config = dict(
    n_layer=16,
    d_model=256,
    positions='rope',
    qk_norm=True,
    tie_embeddings=True,
    extras=['value embeddings', 'short convolutions'],
    init_std_qkv=0.0473,
    optimizer='adamw',
    lr=0.00353,
    lr_head=0.00794,
    train_tokens=573900000,
)
Each number is 50 + 15 x the weight over its row's rms, rounded and kept within 0 to 99. Layers, rows and columns count from 0. The size before them is the row's rms in percent of the matrix's.

# down: layer 10 MLP down (transposed), 768x256, rms 0.134, rows 57-74, columns 128-255
# gate: layer 10 MLP gate, 768x256, rms 0.132, rows 58-75, columns 128-255
# up: layer 10 MLP up, 768x256, rms 0.143, rows 58-75, columns 128-255
down57 108:48 66 74 28 62 62 36 43 59 44 22 28 49 60 46 51 29 74 20 15 48 43 46 36 43 67 39 55 68 49 61 48 43 55 60 60 35 50 59 31 42 61 63 66 65 59 59 42 36 57 70 52 60 44 44 77 38 40 30 36 49 35 36 37 34 40 49 06 64 82 43 88 73 59 49 53 48 35 75 45 40 41 40 45 39 74 49 41 36 01 46 40 50 34 47 63 57 22 74 53 64 48 55 71 38 76 42 66 57 42 65 48 34 31 41 51 66 69 47 17 38 46 56 67 35 68 43 64
gate58 097:59 45 38 51 44 98 61 39 44 56 44 42 25 69 53 50 27 71 33 38 55 55 60 51 48 42 58 58 77 61 38 46 73 61 48 54 45 55 67 57 47 28 45 53 46 53 62 49 52 61 53 48 47 44 37 48 54 71 30 23 44 64 47 55 35 57 56 39 70 39 67 47 24 39 74 83 58 72 62 48 64 41 42 69 37 80 52 37 47 27 58 23 55 51 77 42 37 58 78 50 37 15 52 63 56 83 35 49 43 83 33 33 45 72 74 56 55 49 60 51 40 44 53 45 69 47 59 54
up58 090:49 40 66 32 68 47 28 44 44 42 45 49 36 55 62 23 35 50 60 34 39 63 43 69 70 42 42 58 48 19 72 53 19 48 48 43 73 26 21 37 46 42 55 59 76 71 56 53 38 31 50 52 64 81 46 61 47 24 57 37 30 57 45 71 54 12 64 65 44 85 59 58 81 58 38 99 30 59 50 53 30 57 43 41 71 38 49 49 75 37 46 49 48 42 36 51 32 71 54 33 66 80 39 67 50 50 65 46 67 61 46 63 68 51 55 77 54 60 42 66 46 08 62 63 40 63 52 43
down58 093:84 57 26 33 75 40 41 64 68 56 43 45 72 42 51 57 51 60 52 38 30 57 53 45 58 56 41 43 49 71 66 42 48 62 50 22 47 63 79 39 17 28 18 45 50 59 71 34 05 56 75 69 51 44 63 78 50 68 66 63 65 59 58 48 44 55 30 48 35 33 70 42 48 34 13 31 50 56 47 16 60 41 61 62 37 64 29 47 51 36 67 40 31 55 50 88 39 34 52 47 57 47 41 56 41 33 80 43 64 50 80 61 41 30 58 55 47 38 41 29 71 73 53 37 65 48 47 68
gate59 093:73 68 24 27 53 43 58 51 62 66 41 22 45 29 46 41 63 30 31 48 79 64 36 30 56 38 40 51 35 44 69 35 42 59 51 16 41 48 53 76 48 49 61 27 46 78 46 61 66 41 60 58 47 40 34 47 40 67 61 63 41 47 88 36 57 70 43 49 59 30 49 54 72 66 38 56 34 44 13 73 51 31 54 92 50 55 42 46 90 48 39 56 64 45 40 32 46 66 42 46 70 59 63 60 33 79 60 49 45 49 47 51 42 65 93 23 56 37 16 64 66 67 39 52 54 85 43 18
up59 090:53 46 63 22 60 60 45 64 75 77 58 44 83 37 39 42 26 18 08 50 35 51 36 51 55 30 45 34 67 45 37 57 35 43 42 64 45 41 54 48 84 33 22 27 46 37 71 36 55 44 52 46 33 48 40 56 66 53 59 75 56 50 41 91 68 35 72 30 55 58 60 44 39 44 32 38 51 61 40 45 43 50 49 57 49 39 53 40 94 40 40 65 46 51 29 61 41 45 47 63 57 36 50 40 66 60 73 32 26 75 12 49 38 60 45 64 31 47 84 43 75 39 24 40 62 63 69 48
down59 093:48 49 38 07 57 78 54 50 34 33 53 65 51 57 65 50 71 25 28 56 62 64 21 58 58 43 45 43 52 36 64 34 40 49 37 62 52 42 58 64 50 45 44 48 36 79 33 67 67 53 55 72 70 39 46 68 14 47 29 51 50 71 56 48 34 75 76 61 39 56 37 78 55 58 53 66 75 66 24 64 38 48 43 69 65 40 53 67 32 39 51 61 72 53 53 53 60 62 40 33 71 48 37 40 27 35 14 58 39 72 57 65 39 53 51 55 84 51 47 49 33 73 47 46 36 60 69 63
gate60 099:50 51 12 50 61 16 41 64 15 40 53 39 33 19 56 40 40 45 44 75 66 46 36 63 59 74 65 70 49 59 46 27 61 71 52 51 41 33 55 60 77 40 29 10 52 60 58 64 70 35 68 42 58 27 50 69 55 26 38 50 74 47 35 60 63 55 61 26 55 67 46 52 52 76 64 45 59 55 45 41 43 55 86 23 39 36 48 72 43 60 49 32 28 69 36 41 60 53 67 51 48 39 52 56 41 55 33 53 60 58 43 59 70 68 36 60 51 68 50 64 51 48 39 59 54 35 31 57
up60 104:56 30 68 37 62 48 40 45 15 60 70 41 58 52 32 21 48 47 56 49 44 71 58 52 76 43 76 62 53 51 67 39 44 52 58 62 61 51 40 35 55 52 55 52 64 54 47 53 34 51 39 75 46 50 60 54 47 64 49 43 42 58 58 74 39 66 30 47 84 40 49 42 59 41 80 40 49 35 21 68 66 51 65 52 50 60 40 54 59 34 40 57 84 34 41 49 60 57 56 33 53 41 45 61 66 76 56 70 27 34 29 52 65 70 67 88 52 39 42 69 19 39 41 40 46 80 46 91
down60 096:54 70 52 44 52 52 35 42 70 65 50 51 33 52 39 62 35 42 58 38 45 36 70 80 58 49 67 73 48 61 37 66 47 41 53 55 84 45 48 56 36 55 45 59 57 38 63 60 53 77 66 62 49 51 37 40 61 47 31 60 43 78 47 37 47 23 68 16 51 57 59 48 55 39 70 53 55 48 59 31 43 81 46 39 20 42 46 77 27 29 47 44 63 69 51 33 78 65 40 58 82 77 47 35 41 56 65 63 48 54 59 43 22 48 32 61 23 41 25 48 65 56 47 49 31 45 50 62
gate61 104:37 56 45 41 48 54 52 74 40 38 41 40 22 46 30 48 46 54 59 71 38 48 51 76 39 46 57 74 56 46 52 50 36 48 60 33 46 60 82 58 29 43 48 62 79 59 58 47 33 55 45 48 60 63 35 57 40 66 56 27 33 53 51 46 65 61 50 33 82 28 64 42 55 57 75 56 61 49 69 37 36 88 49 60 52 67 33 66 30 57 59 42 27 52 47 39 85 46 48 28 42 41 55 58 62 53 34 47 46 57 49 69 38 63 70 52 42 32 42 78 16 61 32 28 54 80 70 37
up61 100:49 47 49 37 38 54 48 22 62 48 31 51 52 90 50 57 56 56 63 52 46 52 43 33 65 24 29 36 75 55 74 31 40 69 61 51 66 43 47 55 66 57 41 24 72 67 39 42 85 54 55 61 73 53 57 50 41 58 66 36 50 69 42 51 43 50 60 06 22 76 46 43 51 74 55 41 30 62 69 25 60 51 57 52 61 56 52 36 68 36 41 56 58 30 38 32 41 51 66 69 32 51 43 13 62 67 64 34 63 50 61 46 33 63 31 47 27 20 60 42 45 59 58 45 51 49 52 64
down61 101:66 41 33 39 39 66 52 64 58 38 43 43 33 43 32 52 40 54 47 56 31 47 20 38 47 11 52 38 61 40 64 53 40 70 70 62 61 30 57 35 46 57 59 17 41 72 61 50 77 39 38 37 51 35 65 26 60 64 69 75 78 64 79 37 38 30 45 25 27 41 68 49 53 74 36 51 46 45 36 69 75 56 33 37 56 42 77 54 62 48 66 45 40 42 36 50 69 39 81 54 54 47 44 16 30 33 30 50 48 39 66 66 30 45 62 71 58 65 43 37 39 41 56 27 61 24 68 88
gate62 093:44 25 48 44 31 79 57 50 66 42 42 68 25 51 61 38 45 53 59 40 36 49 57 67 48 70 64 59 44 27 19 68 39 47 68 51 86 63 62 69 27 54 57 47 26 73 43 64 68 47 61 59 23 55 49 64 48 44 62 36 24 61 50 73 68 55 62 48 36 74 78 48 20 63 60 66 42 40 94 49 35 33 61 48 51 52 56 65 77 27 64 25 57 54 49 51 60 37 39 25 46 65 42 37 55 62 44 60 34 60 68 57 60 69 47 56 21 32 52 54 41 39 21 34 81 58 42 45
up62 089:17 63 34 75 62 66 51 59 63 99 64 59 47 44 51 62 51 37 57 63 51 40 57 31 37 79 65 69 28 39 48 54 51 55 49 51 50 67 59 59 67 44 59 57 67 37 52 55 76 48 29 45 66 44 32 00 47 65 65 80 44 41 34 70 66 55 42 61 43 41 55 40 57 41 34 41 67 49 45 75 56 53 46 56 57 34 48 55 56 52 59 53 62 35 46 58 56 38 56 34 49 62 71 61 60 31 42 44 73 32 43 78 44 45 63 39 47 43 20 51 61 47 68 49 75 41 45 37
down62 095:67 57 52 36 60 53 51 45 60 31 58 49 25 61 46 82 49 52 46 59 67 64 61 46 56 78 52 55 57 50 51 33 53 62 56 45 51 44 47 00 63 44 42 59 62 33 61 36 36 51 54 55 51 40 36 33 56 52 46 50 53 59 49 61 31 53 58 60 55 36 46 83 69 50 49 46 71 36 31 50 50 80 38 46 50 29 48 54 32 20 52 57 84 42 56 64 44 27 25 39 64 58 76 32 41 68 35 67 60 58 42 31 48 34 76 30 42 49 56 26 56 39 63 59 03 55 37 65
gate63 106:65 37 65 43 26 65 43 51 22 56 56 44 46 62 65 54 30 35 30 32 17 45 41 76 63 67 58 72 56 11 32 36 48 53 58 30 50 50 44 57 35 30 55 13 41 54 56 45 53 49 59 07 38 30 48 59 42 84 44 59 54 34 35 61 81 63 39 55 72 61 55 80 70 59 41 67 59 43 84 52 47 53 76 63 54 38 39 70 41 56 62 64 48 37 69 40 60 44 41 47 57 52 43 75 64 75 76 43 32 54 43 04 49 54 52 45 51 39 31 74 77 55 64 46 57 33 68 50
up63 116:56 51 49 52 59 58 30 64 45 63 18 74 66 62 54 64 61 60 54 78 51 35 35 35 29 59 26 51 40 71 57 63 57 31 45 52 45 30 61 43 35 69 53 64 49 60 30 77 40 44 32 42 52 43 35 31 50 23 46 53 64 60 50 28 64 54 62 61 39 47 64 20 33 34 48 33 62 41 28 67 52 45 46 25 72 36 40 55 50 42 18 48 40 43 45 45 51 26 44 97 53 62 53 51 53 24 35 85 44 56 86 92 49 15 73 44 51 38 37 23 50 50 35 47 59 59 56 57
down63 105:55 43 31 38 68 49 42 68 25 43 42 40 36 33 36 51 34 63 44 59 38 65 62 37 28 49 74 51 48 56 48 30 37 20 65 59 45 40 77 68 67 36 45 49 65 57 51 62 62 70 44 49 52 40 55 61 56 19 29 35 55 53 64 43 37 29 62 57 45 07 53 38 59 57 63 43 71 62 18 78 43 71 25 25 60 61 32 44 55 18 57 51 47 78 19 26 83 62 36 42 74 55 68 67 37 54 51 62 51 58 54 79 33 76 66 67 57 64 29 32 11 47 60 46 63 73 59 67
gate64 101:31 48 50 50 55 41 61 46 47 61 60 50 34 35 51 45 45 36 24 23 56 34 47 67 16 62 68 61 42 71 38 62 31 77 51 54 40 88 36 51 34 36 83 64 65 39 63 50 23 63 70 39 32 55 66 47 48 70 29 51 42 44 44 39 35 66 48 58 58 36 19 82 46 66 45 37 71 61 74 47 50 61 34 20 60 31 19 52 34 52 52 37 51 69 45 68 64 49 45 64 40 56 74 68 41 61 48 67 30 53 75 36 28 54 42 74 58 43 42 29 79 75 36 26 44 56 34 62
up64 102:57 65 51 50 43 29 45 47 30 55 66 84 35 54 74 72 60 43 53 39 74 61 46 62 80 69 62 39 71 46 71 75 58 48 44 36 68 60 41 34 55 52 31 43 43 25 53 52 56 43 60 60 80 41 52 45 51 68 62 30 43 50 62 68 43 44 35 60 68 58 55 61 62 29 49 54 58 26 40 72 74 42 22 26 34 38 48 53 61 51 60 52 65 85 46 32 22 83 38 67 38 33 42 63 28 50 20 84 56 32 27 71 36 37 64 60 48 54 41 33 53 44 74 49 43 76 79 46
down64 102:23 29 38 59 56 59 48 67 45 48 63 61 53 69 66 64 75 73 43 62 33 49 42 49 18 35 70 54 79 26 66 45 47 69 43 57 61 46 52 42 66 60 38 40 53 46 26 44 37 49 79 69 54 57 61 36 41 60 43 33 63 41 70 58 49 54 73 55 54 50 55 47 53 31 83 60 47 36 40 42 55 55 49 62 26 31 23 66 47 73 59 59 67 73 46 40 33 35 30 71 04 66 51 37 50 65 40 16 58 44 46 60 29 35 36 46 21 63 30 33 56 37 85 53 64 45 81 29
gate65 095:74 37 55 30 55 45 46 39 40 35 12 21 48 69 52 35 46 35 59 48 57 52 45 92 52 41 61 69 75 50 48 34 58 56 75 59 53 48 65 46 40 15 48 39 67 76 58 47 47 44 77 67 69 52 70 54 42 47 64 43 19 30 37 50 41 37 36 65 56 72 45 62 07 32 78 45 85 61 82 52 60 63 38 39 68 54 62 23 15 54 81 42 48 54 39 36 47 28 55 63 56 66 43 54 31 52 54 58 45 55 47 30 32 33 53 67 33 73 29 57 31 45 45 62 30 57 42 51
up65 097:44 67 46 61 81 62 42 60 60 67 38 45 50 45 50 41 64 50 54 53 41 34 46 64 54 37 58 67 83 78 29 41 44 60 47 62 53 57 74 65 60 38 54 37 69 48 60 53 44 43 63 63 50 60 54 29 62 77 48 43 49 40 40 31 52 45 73 31 34 64 59 53 31 42 60 60 53 42 41 58 62 37 34 36 39 46 59 35 37 27 58 52 36 52 44 53 78 71 51 36 32 77 67 50 45 41 41 73 56 54 63 45 56 25 63 71 42 58 22 45 55 25 45 45 33 51 43 70
down65 095:52 27 52 41 56 59 42 59 59 56 55 43 38 32 48 31 47 55 56 44 25 64 52 96 42 64 34 40 34 53 42 33 23 68 66 51 44 76 69 44 56 48 58 75 39 27 59 74 26 28 47 45 44 59 86 42 53 58 56 70 33 28 53 45 55 56 45 37 46 76 34 44 50 35 73 55 45 63 35 59 37 36 25 29 58 61 66 25 75 39 57 58 47 33 51 81 41 39 61 68 27 23 30 41 59 41 40 39 30 77 33 55 70 38 43 63 64 34 42 63 39 51 71 55 31 66 72 53
gate66 097:39 17 42 37 52 63 36 47 53 58 69 31 43 49 60 66 58 64 50 55 62 51 63 45 64 49 61 52 51 37 60 67 42 60 62 52 48 46 45 71 44 57 54 26 26 75 22 55 32 56 36 37 51 55 68 81 19 64 73 37 64 69 52 43 58 52 41 72 36 36 45 42 37 73 34 38 82 42 26 53 26 73 27 66 38 52 58 30 38 40 43 66 60 48 36 50 48 31 45 25 69 40 66 81 35 65 35 41 51 46 45 35 26 60 49 58 22 49 15 71 38 43 81 39 62 51 80 26
up66 100:53 56 26 46 39 40 62 85 42 51 46 48 32 34 27 52 42 44 31 34 44 62 45 42 49 45 32 72 38 49 60 68 27 56 64 72 81 74 86 40 46 43 32 50 31 62 44 47 58 21 59 31 64 31 60 57 53 54 43 45 46 49 80 31 17 39 45 58 51 73 14 77 45 36 66 52 54 53 41 61 27 42 38 14 85 54 69 34 47 55 52 59 61 38 85 44 57 60 57 52 49 45 39 48 54 47 31 62 57 40 57 42 35 65 34 14 38 27 61 36 58 45 39 65 74 58 32 63
down66 100:49 64 43 39 37 50 53 69 42 58 23 44 51 62 59 40 19 64 65 50 52 67 41 25 34 31 65 68 38 50 34 58 44 58 70 30 64 58 65 44 46 65 57 52 24 82 73 71 60 27 49 52 23 61 26 50 35 57 50 22 47 40 68 59 46 43 59 30 61 36 48 63 38 52 37 27 41 55 37 85 35 62 64 40 44 71 69 29 35 57 31 59 70 52 47 75 55 33 60 59 70 41 19 55 36 41 51 75 52 48 59 59 54 55 58 68 53 29 36 41 47 41 60 72 36 50 48 62
gate67 099:54 51 46 45 61 53 37 44 10 40 30 30 58 31 28 64 56 66 25 12 61 43 55 51 32 63 60 72 41 30 60 58 55 55 52 62 61 57 44 30 28 71 60 32 55 51 56 53 41 66 56 42 28 35 16 52 57 89 38 78 51 55 55 74 43 43 59 66 56 69 49 60 51 52 35 50 37 12 50 64 89 55 18 42 57 40 59 26 48 38 52 31 29 89 52 47 45 54 52 67 55 38 50 65 46 34 55 34 47 40 66 65 56 52 67 40 31 56 66 47 57 71 56 58 58 50 29 58
up67 104:39 55 52 57 63 34 51 48 29 19 69 32 36 25 12 66 50 61 57 42 73 73 58 61 55 55 20 31 81 54 62 51 47 49 64 70 56 77 45 52 47 26 30 71 51 51 63 40 40 57 51 31 54 70 58 55 55 54 57 38 25 40 67 20 44 77 47 63 42 80 63 42 50 69 47 92 41 34 39 48 76 08 47 49 65 75 55 12 36 53 65 50 16 55 62 54 63 56 45 35 35 39 29 51 49 50 35 79 33 56 38 67 46 36 59 69 40 36 41 39 41 47 44 49 38 64 29 52
down67 104:63 47 53 48 68 42 15 31 45 47 41 48 47 54 41 59 34 62 27 37 65 44 38 20 33 65 51 52 49 42 52 53 38 47 69 55 65 74 46 66 39 41 71 42 49 47 45 55 50 65 54 54 19 60 00 54 50 59 34 57 38 45 53 68 48 59 62 17 55 78 42 59 51 67 50 35 44 49 57 50 49 53 37 51 54 51 31 29 43 56 79 42 33 67 54 65 63 43 56 68 46 34 32 67 59 38 64 42 56 35 62 67 64 36 40 26 37 43 75 60 31 50 35 54 50 23 34 55
gate68 100:76 40 18 60 45 34 52 56 77 29 33 49 41 25 43 71 53 51 54 54 25 25 65 65 59 50 66 39 39 40 42 76 42 42 66 34 27 39 54 29 37 60 22 29 70 49 75 47 22 61 64 62 67 57 41 41 17 49 39 48 29 40 21 45 42 73 46 65 57 35 53 58 84 65 61 80 56 43 53 53 62 58 52 39 40 58 39 59 46 76 77 29 42 55 31 50 73 41 73 31 70 35 55 47 51 53 23 54 63 62 75 69 56 35 61 45 56 57 34 58 20 60 56 25 41 47 41 44
up68 104:50 52 74 37 55 57 64 27 38 67 30 69 58 41 89 64 49 64 40 60 57 62 46 50 25 28 65 55 57 42 46 68 45 48 43 57 68 59 42 50 54 23 42 50 41 45 36 48 82 23 35 36 41 53 57 41 73 58 41 69 52 29 64 32 62 77 39 45 45 53 38 24 36 69 48 17 63 33 54 19 97 49 75 79 46 52 61 60 43 48 35 55 38 41 11 48 19 59 44 69 33 43 56 60 66 50 58 53 30 45 62 42 37 55 43 58 50 43 27 31 44 27 53 45 41 66 45 45
down68 097:38 18 41 58 60 39 49 60 55 58 52 42 59 43 50 45 39 66 55 37 48 59 54 42 49 41 47 54 37 26 58 40 40 30 37 27 69 59 93 67 55 47 48 29 82 44 53 44 52 64 36 57 88 41 32 65 53 57 30 64 47 43 40 53 54 62 59 43 47 40 27 48 26 53 30 50 61 59 61 61 59 51 23 83 45 41 46 10 44 67 58 56 51 36 34 60 42 57 18 68 46 34 54 48 35 57 38 74 09 58 70 61 35 42 62 78 60 67 78 28 29 67 33 48 71 62 60 71
gate69 103:54 50 60 68 38 50 58 34 55 45 37 36 62 45 36 48 62 58 56 40 31 30 56 77 49 51 39 40 50 49 32 43 47 61 57 58 56 68 36 40 43 58 66 58 44 48 51 92 68 43 47 57 56 32 40 75 22 49 46 18 66 59 48 62 40 59 34 39 72 44 64 90 27 27 50 43 62 55 76 42 29 45 56 41 38 57 31 51 71 68 55 51 65 54 72 53 34 63 31 46 52 39 75 80 46 37 29 53 49 44 48 30 23 39 47 48 38 48 43 56 37 37 59 45 77 59 41 95
up69 099:52 36 42 47 50 51 43 62 26 55 57 61 61 26 34 27 79 56 59 91 35 79 51 52 36 91 61 53 45 46 28 43 52 53 48 50 46 38 41 61 50 44 71 35 27 45 44 39 42 67 46 41 68 74 56 53 62 35 36 44 49 30 76 75 33 38 56 68 24 57 46 59 16 54 57 55 73 59 33 62 41 39 59 46 47 93 51 69 74 41 52 48 70 48 49 72 65 71 52 69 55 06 53 65 52 50 39 60 68 68 73 62 33 42 40 49 62 48 36 31 48 42 47 53 63 34 55 62
down69 103:41 64 66 86 75 58 65 68 37 15 33 20 86 34 33 50 25 49 32 52 71 61 54 52 73 42 56 34 48 18 48 67 44 23 46 29 53 33 48 63 59 32 42 24 65 47 55 46 63 43 72 16 61 51 61 58 34 56 71 51 50 39 42 48 54 46 63 79 37 58 58 66 58 46 58 80 65 31 23 49 56 27 66 60 45 71 58 69 42 33 42 21 80 60 52 28 67 48 42 24 62 58 61 47 89 50 18 56 81 83 66 45 73 62 26 60 54 49 56 51 70 45 82 55 39 42 51 62
gate70 097:60 27 62 39 45 48 47 37 63 43 26 53 40 25 45 58 44 32 46 66 26 20 69 76 52 31 36 34 36 41 38 63 53 58 50 62 55 54 33 46 39 33 54 51 56 58 34 44 57 41 22 42 69 44 69 72 39 54 48 52 61 32 23 50 35 89 51 69 84 44 41 53 63 87 58 54 61 37 57 55 69 58 50 54 48 43 48 49 40 66 76 54 76 51 35 40 61 42 67 38 57 24 32 49 25 73 62 75 62 40 50 42 57 55 66 55 55 46 45 51 64 71 67 59 43 47 61 48
up70 100:39 48 31 48 54 34 78 32 43 45 64 43 72 82 56 43 49 48 15 65 52 64 34 26 45 42 40 32 63 58 33 49 65 57 44 61 43 06 79 37 55 49 52 64 48 56 51 62 28 47 58 49 44 30 48 37 51 42 56 60 38 65 46 64 32 58 33 43 42 70 21 43 47 61 44 65 44 70 37 35 12 27 48 32 57 79 41 28 58 41 47 53 66 51 59 68 35 61 55 49 46 91 77 71 54 61 56 27 42 43 45 59 34 50 48 19 63 49 57 42 38 80 45 49 48 49 35 41
down70 096:37 57 39 50 84 47 56 61 22 51 46 30 64 35 63 46 31 40 33 52 35 65 43 37 53 29 72 59 87 44 43 73 76 35 41 50 32 62 45 74 32 59 42 41 71 53 71 49 32 51 58 31 52 50 76 04 40 35 63 40 18 53 57 24 54 46 39 41 23 68 43 33 75 51 39 33 42 43 44 39 48 53 46 56 48 63 33 28 58 65 62 43 48 56 42 72 28 54 17 17 43 59 59 51 55 41 26 47 25 44 50 69 31 70 38 47 61 52 50 50 66 62 60 62 50 71 57 42
gate71 101:42 51 64 77 81 54 58 49 47 35 57 49 42 89 42 52 67 43 28 58 20 54 34 95 73 50 51 67 61 43 34 75 28 51 64 57 40 43 53 61 55 28 33 40 80 63 44 46 50 54 72 21 55 43 46 43 61 44 55 56 58 76 56 47 27 57 33 60 55 63 27 61 68 34 49 48 66 09 58 46 52 52 21 46 42 29 26 44 80 49 37 32 50 75 37 46 50 69 45 69 59 75 61 30 38 88 69 34 29 70 48 41 49 39 57 52 64 36 58 63 65 59 56 48 61 56 13 44
up71 102:56 44 42 59 54 51 53 41 71 77 57 61 38 71 51 74 48 42 57 59 52 36 34 35 50 33 82 66 71 45 60 51 45 48 50 46 44 35 48 46 73 48 64 58 44 37 65 37 46 60 63 25 42 64 61 39 73 48 61 42 34 39 43 49 38 65 61 30 45 46 49 29 57 29 30 49 58 40 71 90 41 26 33 41 25 67 41 61 80 66 37 30 77 31 56 53 49 63 57 62 63 62 37 50 79 67 41 56 60 42 60 55 38 32 42 38 28 46 18 30 61 51 52 46 70 46 55 66
down71 100:42 54 48 56 36 33 60 51 60 84 62 62 38 26 61 49 19 66 71 31 74 56 47 47 20 44 32 41 35 80 42 43 40 48 46 44 37 58 43 40 56 62 60 40 44 55 43 45 52 78 50 44 16 75 59 61 62 43 41 50 61 56 06 27 62 54 88 30 42 48 66 41 60 52 51 73 31 44 28 81 47 55 48 34 37 60 48 60 45 54 40 45 54 57 48 28 58 44 63 63 47 53 38 62 39 21 56 37 45 71 50 82 51 73 63 66 60 21 50 48 48 50 62 50 42 77 56 76
gate72 097:55 40 41 43 58 40 62 62 40 41 73 55 36 76 36 60 48 54 50 35 39 41 51 48 48 60 32 24 86 57 63 53 58 63 56 36 33 49 87 68 60 63 44 30 48 59 53 42 51 57 68 46 45 41 32 74 32 65 55 68 57 77 39 26 73 57 81 72 62 25 47 46 55 11 54 55 49 55 67 26 26 39 39 51 56 43 56 31 48 30 33 53 53 77 49 45 66 33 33 46 80 26 39 76 50 45 59 57 45 49 60 44 47 21 52 72 42 58 60 48 64 73 35 56 63 29 48 77
up72 098:75 30 57 43 40 38 64 42 39 43 50 27 56 48 28 39 64 54 53 41 89 12 48 40 58 25 71 66 70 41 58 47 95 43 35 37 75 70 62 74 49 32 71 31 32 67 48 48 67 23 60 57 34 34 57 50 52 65 33 56 47 44 66 38 55 71 44 44 66 25 35 56 41 51 44 73 59 74 56 44 54 55 64 45 40 40 43 47 59 58 79 66 59 59 24 52 54 53 35 68 94 43 62 53 45 61 66 51 42 71 50 45 66 43 40 57 70 54 62 44 56 59 32 41 62 64 66 49
down72 094:64 75 78 44 57 42 64 53 39 65 49 57 54 39 32 68 48 51 72 32 65 55 55 00 70 63 45 30 46 42 56 39 50 65 28 56 37 66 49 70 46 65 44 50 70 52 50 51 53 35 68 68 40 42 39 66 48 43 51 56 28 66 55 33 57 73 66 54 36 32 53 37 47 20 61 63 17 50 49 42 37 40 47 55 71 36 53 58 41 56 51 74 34 78 44 46 73 37 46 69 62 43 46 73 25 19 57 56 63 50 39 44 75 51 48 66 42 39 51 48 37 33 34 57 57 31 40 66
gate73 084:70 40 35 69 40 60 53 32 36 45 68 43 22 67 61 53 02 35 84 35 37 33 44 77 26 77 74 56 57 28 56 61 43 46 72 55 39 57 62 35 64 35 55 58 61 36 42 72 47 45 42 49 36 27 64 51 50 82 48 53 59 71 69 43 75 50 57 66 44 50 61 50 43 61 42 62 91 30 68 57 53 34 46 39 60 44 27 69 56 63 34 49 52 46 45 64 66 43 36 51 50 52 37 48 55 59 50 56 45 50 62 71 14 71 41 54 46 49 26 52 38 41 51 63 56 75 66 50
up73 096:25 29 53 10 13 54 56 41 56 43 42 34 52 56 30 45 51 45 40 36 61 59 50 57 52 47 53 64 50 41 65 53 59 64 27 52 51 46 39 75 46 47 41 64 53 51 63 48 60 31 48 34 44 52 61 70 21 41 21 44 28 65 64 54 84 74 69 68 60 47 57 42 52 23 68 77 62 43 62 44 46 39 48 79 68 59 57 47 43 51 69 45 43 60 52 38 37 32 70 50 82 72 23 89 30 28 48 51 60 23 48 26 65 24 46 63 46 66 52 52 32 51 47 41 61 32 59 84
down73 092:61 65 36 33 58 84 49 66 35 61 49 25 35 51 62 51 50 40 28 43 46 62 66 44 31 40 39 58 75 43 57 40 53 38 74 25 53 62 34 24 71 50 28 81 47 77 54 26 44 52 76 45 53 50 69 63 36 47 46 44 58 61 49 53 51 54 63 79 64 55 32 20 40 58 50 60 64 45 55 63 66 36 33 46 30 33 58 66 58 53 48 49 29 48 76 30 60 54 36 31 44 64 64 42 46 76 44 67 39 48 67 66 48 72 50 57 05 45 47 43 55 41 41 39 74 33 67 46
gate74 105:36 34 60 53 39 54 67 29 40 70 38 43 57 29 68 61 49 59 37 42 63 35 75 62 40 44 35 56 35 66 38 59 71 49 55 60 37 74 41 26 45 83 45 65 49 53 37 64 39 59 44 47 59 36 51 71 41 65 56 63 40 57 36 60 70 57 65 62 61 14 33 38 43 23 44 58 91 51 80 58 37 43 50 51 51 50 69 50 14 48 62 74 73 71 31 27 65 54 24 30 60 73 30 45 38 72 60 43 49 54 39 62 51 60 29 74 35 22 43 40 41 56 35 53 47 44 44 69
up74 104:43 69 36 75 47 32 47 57 32 49 61 62 25 49 59 45 78 28 30 58 72 56 31 57 77 31 46 61 45 50 81 65 33 42 52 49 24 59 84 53 35 43 53 81 68 53 62 49 42 40 42 45 57 42 51 36 44 42 60 55 52 65 77 46 46 58 39 49 80 33 60 87 28 30 45 55 51 36 89 53 43 59 14 49 65 42 71 52 56 42 73 31 53 79 53 33 43 52 59 40 31 50 55 63 43 14 46 73 76 43 62 46 42 54 42 59 44 58 51 59 54 73 50 47 95 65 52 75
down74 103:21 52 59 69 40 51 41 57 35 76 43 37 44 35 58 59 42 33 54 63 85 65 48 25 62 49 77 38 57 35 46 54 46 47 47 63 75 48 76 36 42 57 54 50 46 40 54 50 47 51 34 52 63 46 61 60 26 63 34 39 58 47 46 33 32 53 63 55 69 44 31 34 28 37 84 40 57 39 44 35 39 37 66 46 54 53 50 40 49 68 20 51 56 32 49 23 59 45 58 31 66 71 29 59 36 64 46 61 50 49 69 57 60 39 25 50 45 54 37 57 35 61 77 50 63 45 55 67
gate75 097:41 43 60 63 69 74 47 37 30 24 59 63 48 20 69 55 63 27 36 27 55 50 43 61 55 82 74 53 39 51 61 32 27 61 69 36 60 82 64 63 58 32 25 34 71 42 40 58 77 39 47 47 48 33 68 56 49 35 23 33 63 50 67 27 63 47 54 36 54 54 68 73 72 55 57 56 55 33 45 61 48 51 68 65 52 63 46 33 60 37 45 52 47 21 55 46 56 52 29 25 38 34 49 32 91 65 44 51 31 52 37 40 79 48 58 46 38 63 67 47 65 65 60 37 54 63 35 41
up75 093:64 34 47 41 48 29 56 55 65 40 57 39 62 34 54 59 39 77 62 47 51 70 48 25 51 64 78 59 47 26 61 07 56 39 62 39 53 42 52 14 58 64 54 41 54 58 60 48 19 61 33 59 62 48 53 58 45 53 62 49 46 60 40 38 34 60 24 43 57 54 47 28 47 54 77 37 32 52 52 50 72 71 55 65 33 58 29 36 54 22 19 40 34 31 41 51 46 45 45 49 39 52 47 87 63 50 39 50 63 38 79 28 60 73 27 30 29 48 58 29 59 29 61 61 42 45 81 46